Each number is 128 + 24 x the weight over its row's rms, rounded and kept within 0 to 255. Layers, rows and columns count from 0. Numbers have three digits each. The size before them is the row's rms in percent of the matrix's.

# layer 7 MLP down (transposed), 704x256, rms 0.0895, rows 41-57, columns 128-255
103:153118125138153093083136127128151172152132123145131149125125155164123157106136149112148105139163135120101111126153102175152171134140151112129119130137085093195102090128157087101103123156142137142145123113124182159147087086094119117142165132112172127141149102091115156157129136145174085126085206159141103079119107094112119088122115142144120163166144139152146102150171163153142129159143
099:138107178155140131067149143110123113112148141170134130141084138144121121134125120111126104109115124142175155133106161140130110107172147195148127148136105088102127115140186139125108146120155170169168117134114155134127120174110120100087127144166089116126124105127121141109099127103162083172073111158134132138127140112122127118177119123117102118125138140139128148086108143123111108115136
097:144109096147113114099167130117135121097134155128104145095118113113091100122096174099126087104161160173135141118121138135154116078130128162182108099164107106140099172106133118089128122114121123120148133127197098159104116133134176127135128136135152126136136154097125164137108133150108137138096120130109139160131136184104148132132154155161115102099100101113105171120114110180161146153165
099:127123141147143119103102083096138138112121093129098134094115129124139123105141150114138127130158150184085125136161138143180128124149138138085124169121150145079138118121137121146149121133097144097175113165097118102101146133117131131117094168174124105178175128105115120163110128189146177109133160103125100158103135130152107173126163123145132142118150117114103169146180159198108162121115
102:111134141129133124099094127146147102099140179099136154122152153136120150164105095106146125123166104120130138138127115106147148108125204121182137110113173146093129106126161090127103170141098115134109080093123153131102104164154125108094153070133168105125145153131095146100145126135130089091137129125162142115092085087155115122143075095107114131140110151142111142144162097169130118085124
099:127120131155131089118155090119073115153119111109161131134090124099100129154134134138147152138111141135092099130114140118117162070115135122148106111175155091070134096095161109120136080123139093113118110149174127127144099131140127154124143127108122093131100145150152099130094139148142126114172119114164091138096138137096111141097144145123110115137142098136134165158164146139099136085154
101:150152104104130095109131122146082111093079122166130130137156103145142168141131146148121112120137167133101105110133124122144119084124132120098145121158130132157157173122094115113137097133137132131203076145124123141138086153114132138134180119136072156102129104142120082127165149120134093154134147168131088150106150117151166129143112164130129141123113104167074114120146120117116132110137
103:145127136135124124067125155145089141111095071130167134142101102108141138157160111100127144106128163068098123132122101108129130125150134142162110159083130142104133104082139148132130112138132167187164159077100121115127127096112151143143137149123159092177104084183143107147179164097183113180107127098124138123119123134124088131126139166140116133126111144137128097086143152146114195133160
102:152144093171150099131121148139099098158175149167132163138095152137095121110146187175145107127112083159117103125142137096147088150153127096138128140104101139126134158075130108131135137058175090092123164107159118171119130127127154097122121102114151132148172095175136100127143154139135153151086145099156128183121130134098130154111121140084162122118113040145112147130122121094153152120121
095:102123094144138118173131134152117099108144104179118164110132138138065109079109156097135133135131117139110127161091099175156112163104149128208102147132170108126123148104115151139159138115075119106117162087127137104080159138124110137149135141138133092121145150138121129136153157117122102125127124151114132087121154144129107107128122094142093115111135135092142120153125143119110114094112
103:135149112160140119143113109138118166111135136164163087120133136131111139160142111116150169145127084122146174141117124140140172143143141173147130141132106146074134102144146147146152161131123136140117146125133099138140145135122135172138151159091119126129146116097117075155107137111138106172141128161142123173137058143117119140125150152133094122116110121119114150110101116156101131152113
102:125177136120103070121091165128090153113165127121134125106068126121119109115127141139134078190136130150151134135119114093118121156134137147149146126152095133138150130106117125103182139143148104133171129119085111126128139131167094134124101123142120131128070148067150129146148085131119161114145130110131120115131091145187089132157118149127109120112096139152068145152144116155181115124120
096:132152117105114138140140076125115133096146132143130097090125048176129133134162130138118160167155088127129157145091140169129115110111116109144101111115076104125122101153129116146127145115128125143101128138148119122129134152120126135129123108089112126106115139101140161106107178101083160120064141159149083128112081136104136138123131161177107110117121175106169140113143142157100099148145
094:110130154152118115140115122163083144129120095139134117157147108133126140103139146158120127099163133126139120135148141132119141103140160128124090147081101104054144123142150133111142128103094144113132132103148118196135141117160138133135126117119138191147101103074127120174141075134127116147130172168103077123120086121108118132139111154115144183137100122144149120101134097130109141161134
101:101138153158111096117108140159127099159153136107137154122124130132109116155133118162153098112116130128111083145112179113131106147123120149114141143087152111160145148146128142176127099138111131110112123071075135098109162126146100143140100090143140101104112148144156121061137125119128165134150161112123158169099095132115131120146122102107131114133118138096127109078138153132139129140154
094:112113142137129133119146093183173114174155144139147122132158116108138135152135105184138118115080110123143172165102141115102171155105110111100127143115162108113160097104150111130160141128111110145098141147130141144097107113126143144148126118111123084131154146169133121140133147132108138138153148126141106094120119153132091134083147186096121160126139086108162136133115123164143177139134
107:101173144167155115089129148102146148129090106128153104117129136111126128143126138153099134164121146129169135087109150148109157091109123122088139139142127091136115140165169148070156134141097172101130141159137124099109107131111121124116160156144137079136103122137126130133103167142156091132118098094096114057134122140101160104160169149120148105132130134185114127095098155149131114121104
# layer 7 MLP gate, 704x256, rms 0.0903, rows 42-58, columns 128-255
094:127132141156142129124092167103170154123142084105111104108077104135110129135109126120130114137098139146121138102133141155139114095101101172139149152154098127113138144132187186095150164138144135091095135136157092144120126140083083107125168152117184100107136102116100135159126126173080151128125154161126121121166117110155144133148149135128140119083136128105155144067099142131123129114098
095:120114159134125104149167120135115149093180085150137104124177133170124157099146099112120142163130086112115118143128105154105111120106120152098150104172090136101120152123130165126080144150147126113138110148157120109123162091130103140145100152176112108146093091090090098147135135105129133130102124109173080128184143134143116135127125104151122075125189154133165113122159140134110116148105
101:107105144100129105069149144149138068164106133119171154113124131160108146140175122135107129158120100114144108111098107105142099085132090119159069093145153143144170140127139154109114157111123141126121148133125145148107106127184148099140137154116133133142113129154147131095091133133109096118118114145135116136167085111158116081104114119134155121108126144173149146081107121103123162136144
100:160117120174106140100208158115143103158153090133177144160124111120138086133125176127130121084086122132136146110113160112123132141129092109144107139163116127142118141158130125145124135108139127143150137133099107125140151101071146150100093143152165122160136135161172097145116132116083168183127129102106117159145135169099133098109156122160133091157105142137108093137121129112103135146126
097:170134150132140135160123155100153128133117129133134075147198147117158131072150117166151132122149135160103114116112134116099140149120084157138100125144109122156163150108146154128116124062142113127153151141103141127098158087148111122133096128090099158109112117136106163130088170124160133135103164168119158072131111179098130122120112159136094122124129105121108128126138085149136112139126
094:084127094104103114099127167145145112074126152074108138129131136109094139148114105122119096171114119108151127132129160150127119097146138156098120109145116148147154167134116147085118180173160132081076133097134135151131137146093129121138126120173125107127168127172112097107129141145097112102156122086142135156150123122122135112193101114154137137111099123106136131161137130143099101051142
096:122129109150140114140124136114151121108112133158137098119138100150145115165128132197112128157134144121119167094078160126107110141127180142109110121140167110159159151095115118116111118122130093098122084112074091099167101141167109126167111136123141112149122131113131103144111086141176157121167128127141128153127141134112110133110127072171125128158145056122132132134145127130168138124129
101:139153109131144093106141108107122124114135144146107139099134119149111149114151116132135138155066145101153119129155118168113123157123195134144108165093150131116123129113133084145090141106181101139105097132134142135111148149150115161192121134112133151128123117129118107189119157123133151185092106118121104125123173111142170121131076084097187111158105115153083162100127140130093105129126
103:083149185138137144172117139124136103061111126088113078135123146153134154171153112133098162174121121083158146099134109144120134118101094166060163104141116140121121102149113138132112146149139142110175122134130130130134116167110137118126104130134102079175162115106138094132153138112093140132120116109110085096111137182157125091129133124144135150104103141144170138154110109130119091085160
102:137112099117134161103092107105118137140123115128102128147151127113131127148137171099142107129116175123105124104102135105147110130154121092113125116119117117150151115109107102115130137061095124095163129113104110105120111123146107086128137118076098131103090187120139101088138156118129155149102160099137111113155086106149112142108163112115093114153154152134151126116082090075160124116105
102:116125075135102118100152117133108154131133138134113123090150159086174130172133117132146126114173116098157104082110106116095126149155126128117109069127141109120117114177084161120134155155097180141129083132139146112125127114180157152109141149141124133113108158121107143124098119142117049125147148115129137157128158137168147158153113096130124125126100135159158099132180133085173128188150
096:091111096131159132128141103076132116100093095090118131119099123136135141088064116149108157104105144090147131145158151157161164155186076152110090125125141147123137147107102097097108122101163145143143116147137103128128144093141134153121136165159138135150114124102097105143076128164171136147159110139114127153132142161148086129132130103141143146094130160084072143157121115118116099113112
099:173135149141174141141099163108084143135124115113124141076127109108151071101098166133108132100137176148148071119149114110119125119140134135133179149125153105136149105095135133136121164116126134156131104117123070109131118142140129163135087099109099159153141131152095150117116148095146177133101101162139142138086093116074144063140175113131122098130166127122104119152176118139157108142103
107:147114107151152107107114128094133107140143121108112119126140115160123127130141141160126120119073111112157092118143159119124154090137114131095135092135174133169066109126126116124157093165115162121125137141060137142090145074099135115081098100130131119108133098112109100112087138144075114201130105113135076112120148148145136129117113112156147138112143140145122114121135177171143066117082
100:172123101113082165128158123125126154097143135148125127161098120123119098114144147104129154112107176114126136156168136139127115137114089144150131139148109134119106149198118118097131146140118143114115119101100117094154122103134117072153145147148144177135083118116145136100150127156145120109110111109149135159158121121134134146147100118174121119139140152147121118127113155083128067132144
098:155152109175147101157126118100115133124115111136130096171118146152141115140116115134109131116105155075139139116137126140126127103114069139099153120169133076139133147165127133096137138114147157146161135119166107142110141101091119163148118130130137090087149155156138122151120111118114108130108122145129128145185134074111148079096125090090108096141110089171100116122108092133153091083149
101:169158128147135110077132132124128105157148140132104146157122057104156098116095152137152113101156104192102137123136119143123190120089160134093127113093139131166110101111130111161137135152116143113137132129163121164171127158091112139164184150148141154132134089163109091100119122140094156105138134095118152148171138135148134149133135135137133123137176171141109115136092119128085107127178
# layer 7 MLP up, 704x256, rms 0.0938, rows 42-58, columns 128-255
096:108113139102103160140120169104118110131105115126144108175133049116130129130160167121119169138161087105139107179127107106105105129097150131163171136143171107108155131127095108117126148138094086106108098129123133115116091119120108159158125115110107181150127093148117140146105109151106136152121111156111076152095120097148107116134134104117134103064169103111133142122144113167116146126117
092:109113117154121134111130090144113144152133117119118109143136123136159148128145138123141148119072105125143131131109073149145143101089084099084100159070090137125142109167120141150128129126105120111155125118052134103151127144121093117116117128117122136140139131108155105145164149102148099119122132101117110076132105111064121131132129118145165129126176123118165087140126128155125133136086
098:128130119126134123146171126118112146121095108130136126075134105110107111159110130137151152126145148116161134109122130135127103151150133131135115150117108136117097105120114132068095158135144086134134136122124154127143110113132131144152126145100133167116150145135152145117144117124136026151135104196123149126123145106092119148136140089105115132140087114171146166109083095104124118146143
100:158145152087116138143135146132118133147101095096124135167164153188117126125144125152188147129171134118145126151116118116110139131098144114128128112135114127141153139173081146112150127121162136087167121089132126126112159127164123115117097150146122128143106104128142130155145099138144118135144132171105134135132068146142102121117109142161184087113106092145104133122093164114149135132165
102:125079126073160155134105104086132129125117131145089095093101120144192168135094104165134143122172139161152110122121122099146125122077141160095171142101165132100105120145120145130128103135109118081121121098143142112156173133107110132139130134141126131098126131129136102125117082153139168135154150133193130120163138116130136158143079150135106138125087135127104149124098124127074111091125
104:125116075117122116093173115113166114131143125172157139103105177143089127131117142116110082145125103109112178155168120130151178141125117146130099089119102165131060125104155148115151129095154105091144143142157133083126132111109110151149096159157106143132132116110099178124069164135108136136127130130152107115157101112142156100154120099120156134112142133122134101113117093153152119150101
103:114111112153136094132081146168108081136102135162139116135128120145123108115091129087113170167113147075124119112100168120145127141138194075129164150111115123132133116131132125083118114123155108142148152142109139128111114141174143173142147116114131097092100160150100160150151096109161131114176139057150139156115089124107113171167117138132152110131139129144164121115132104160133112125096
099:161106141112122133096087120131160134138099119130096152135114120175148133120178158129068117116128106084155162129161084131115129083116150109123130124132096116137099114128082097110109136122116105180082103163165131119142170154075106124127151106130148186176119142132118150101123108124113116105138123124109107113102155170176103131155098155080144112090146132109123142145117105134143108096130
091:156144131135123086120150153138159197104125135133117118138124095156140153146155172111124129161141119130139084105148120089105128141143123128125169115109140205142051086154119103102107124138147120147097123113131083170171094108166158123135106100165149125103142159149175104131116123123138135145107090078166114104132116137138169131139104129112132174127135167111110130133130146121142154175122
097:097091131133145149099157160123124059126140147138160148145136086141113152127128136155118164120093134085138112163148104144169139137118130125135178128136092062152160152129102106100102103133112125104119129149096175123165151090129165124111130131145113104115123092183136107109112112117123169118070122158122121086139105136141145098146135132197142128128120145096129149104106129155170128140138
105:107120123157154079138104071114097131105083113171127102139137127096146115163140128161117074139141131112143142067111115137152134108055145105112150149166119108114129148156141115111140138109099154158131104116142109165138126130110072129158138156087137151130132139194114103108110166142086111148129131150117106124160147132147127126145093151167115136083128112120158117171109157110173109146131
098:098101135123144178182111110136142125124094110141091119157114158177143172105111101160133132091145176158131131131145130082130140148152096126115120137135142122100109152144120184135095146112086111143207115118087093127109112133124133122131175144148113122136122108139152079118148141106154140085136146127160104115120112083137112123089167104122092089115141097115136146125107134050165159142122
095:115126151134144101146137152098134093143104146128105108147099140114127145087119119155155113118154113144158133140126157129141129116129084124130094158129137141144082119078143121111122116106138151134156140129115106122115153140072130104129118134159074072182138134143151115142113148088120144067100113131141165171156135120126180157120151137150140079136118145093110166173102105091132166107100
105:164149090134144112161176112147115140103137157139125075155134143127125094133103159131120137148135137145100133148113112183113133099123109119088110119104099131111142139115132137144117097121126168127115155157106135120073159192126077098134079122111145163163150132154140128094123150085119157143131131133138156125114159147122113116116149158135122164115136127142135089145145125164099150096179
097:085145114094137141134131141117107112139123095087116132132097123136127123112118124119061139112118158150129118099132132143146092126153076125110189127137105164107089123127146108098104121113162123139186200142137144095113168127083102126109132152144078137104136129116131093123161144138096142162147130138146145123145116102103107136144147124156087167165192137104139130145144102089104137128087
109:163118121143121148103121120128164102126142167137117139103143120144143118105123128176177118102143138109146124156149117135102163168120162151110103127099111165126133141142102145184137130137126130110067129121107136129125140112149155135144094151134101114138141112148145121129109174120157157151176136107153149150110149146143153147162134105119205116155153112127175173127127130146093158117163
110:120147164144136129147114116126134128137096147060104147142153149140147141106086120132097114125201140098129141159101102073093122082117150134122102100133141097115142043122117137108111126095109159123154143137153144114177085139122141123203103137140126118126124156118121117115100131099173163100100137100125119149142141106114092154107112096122099167169135112136150095120115107153137093127134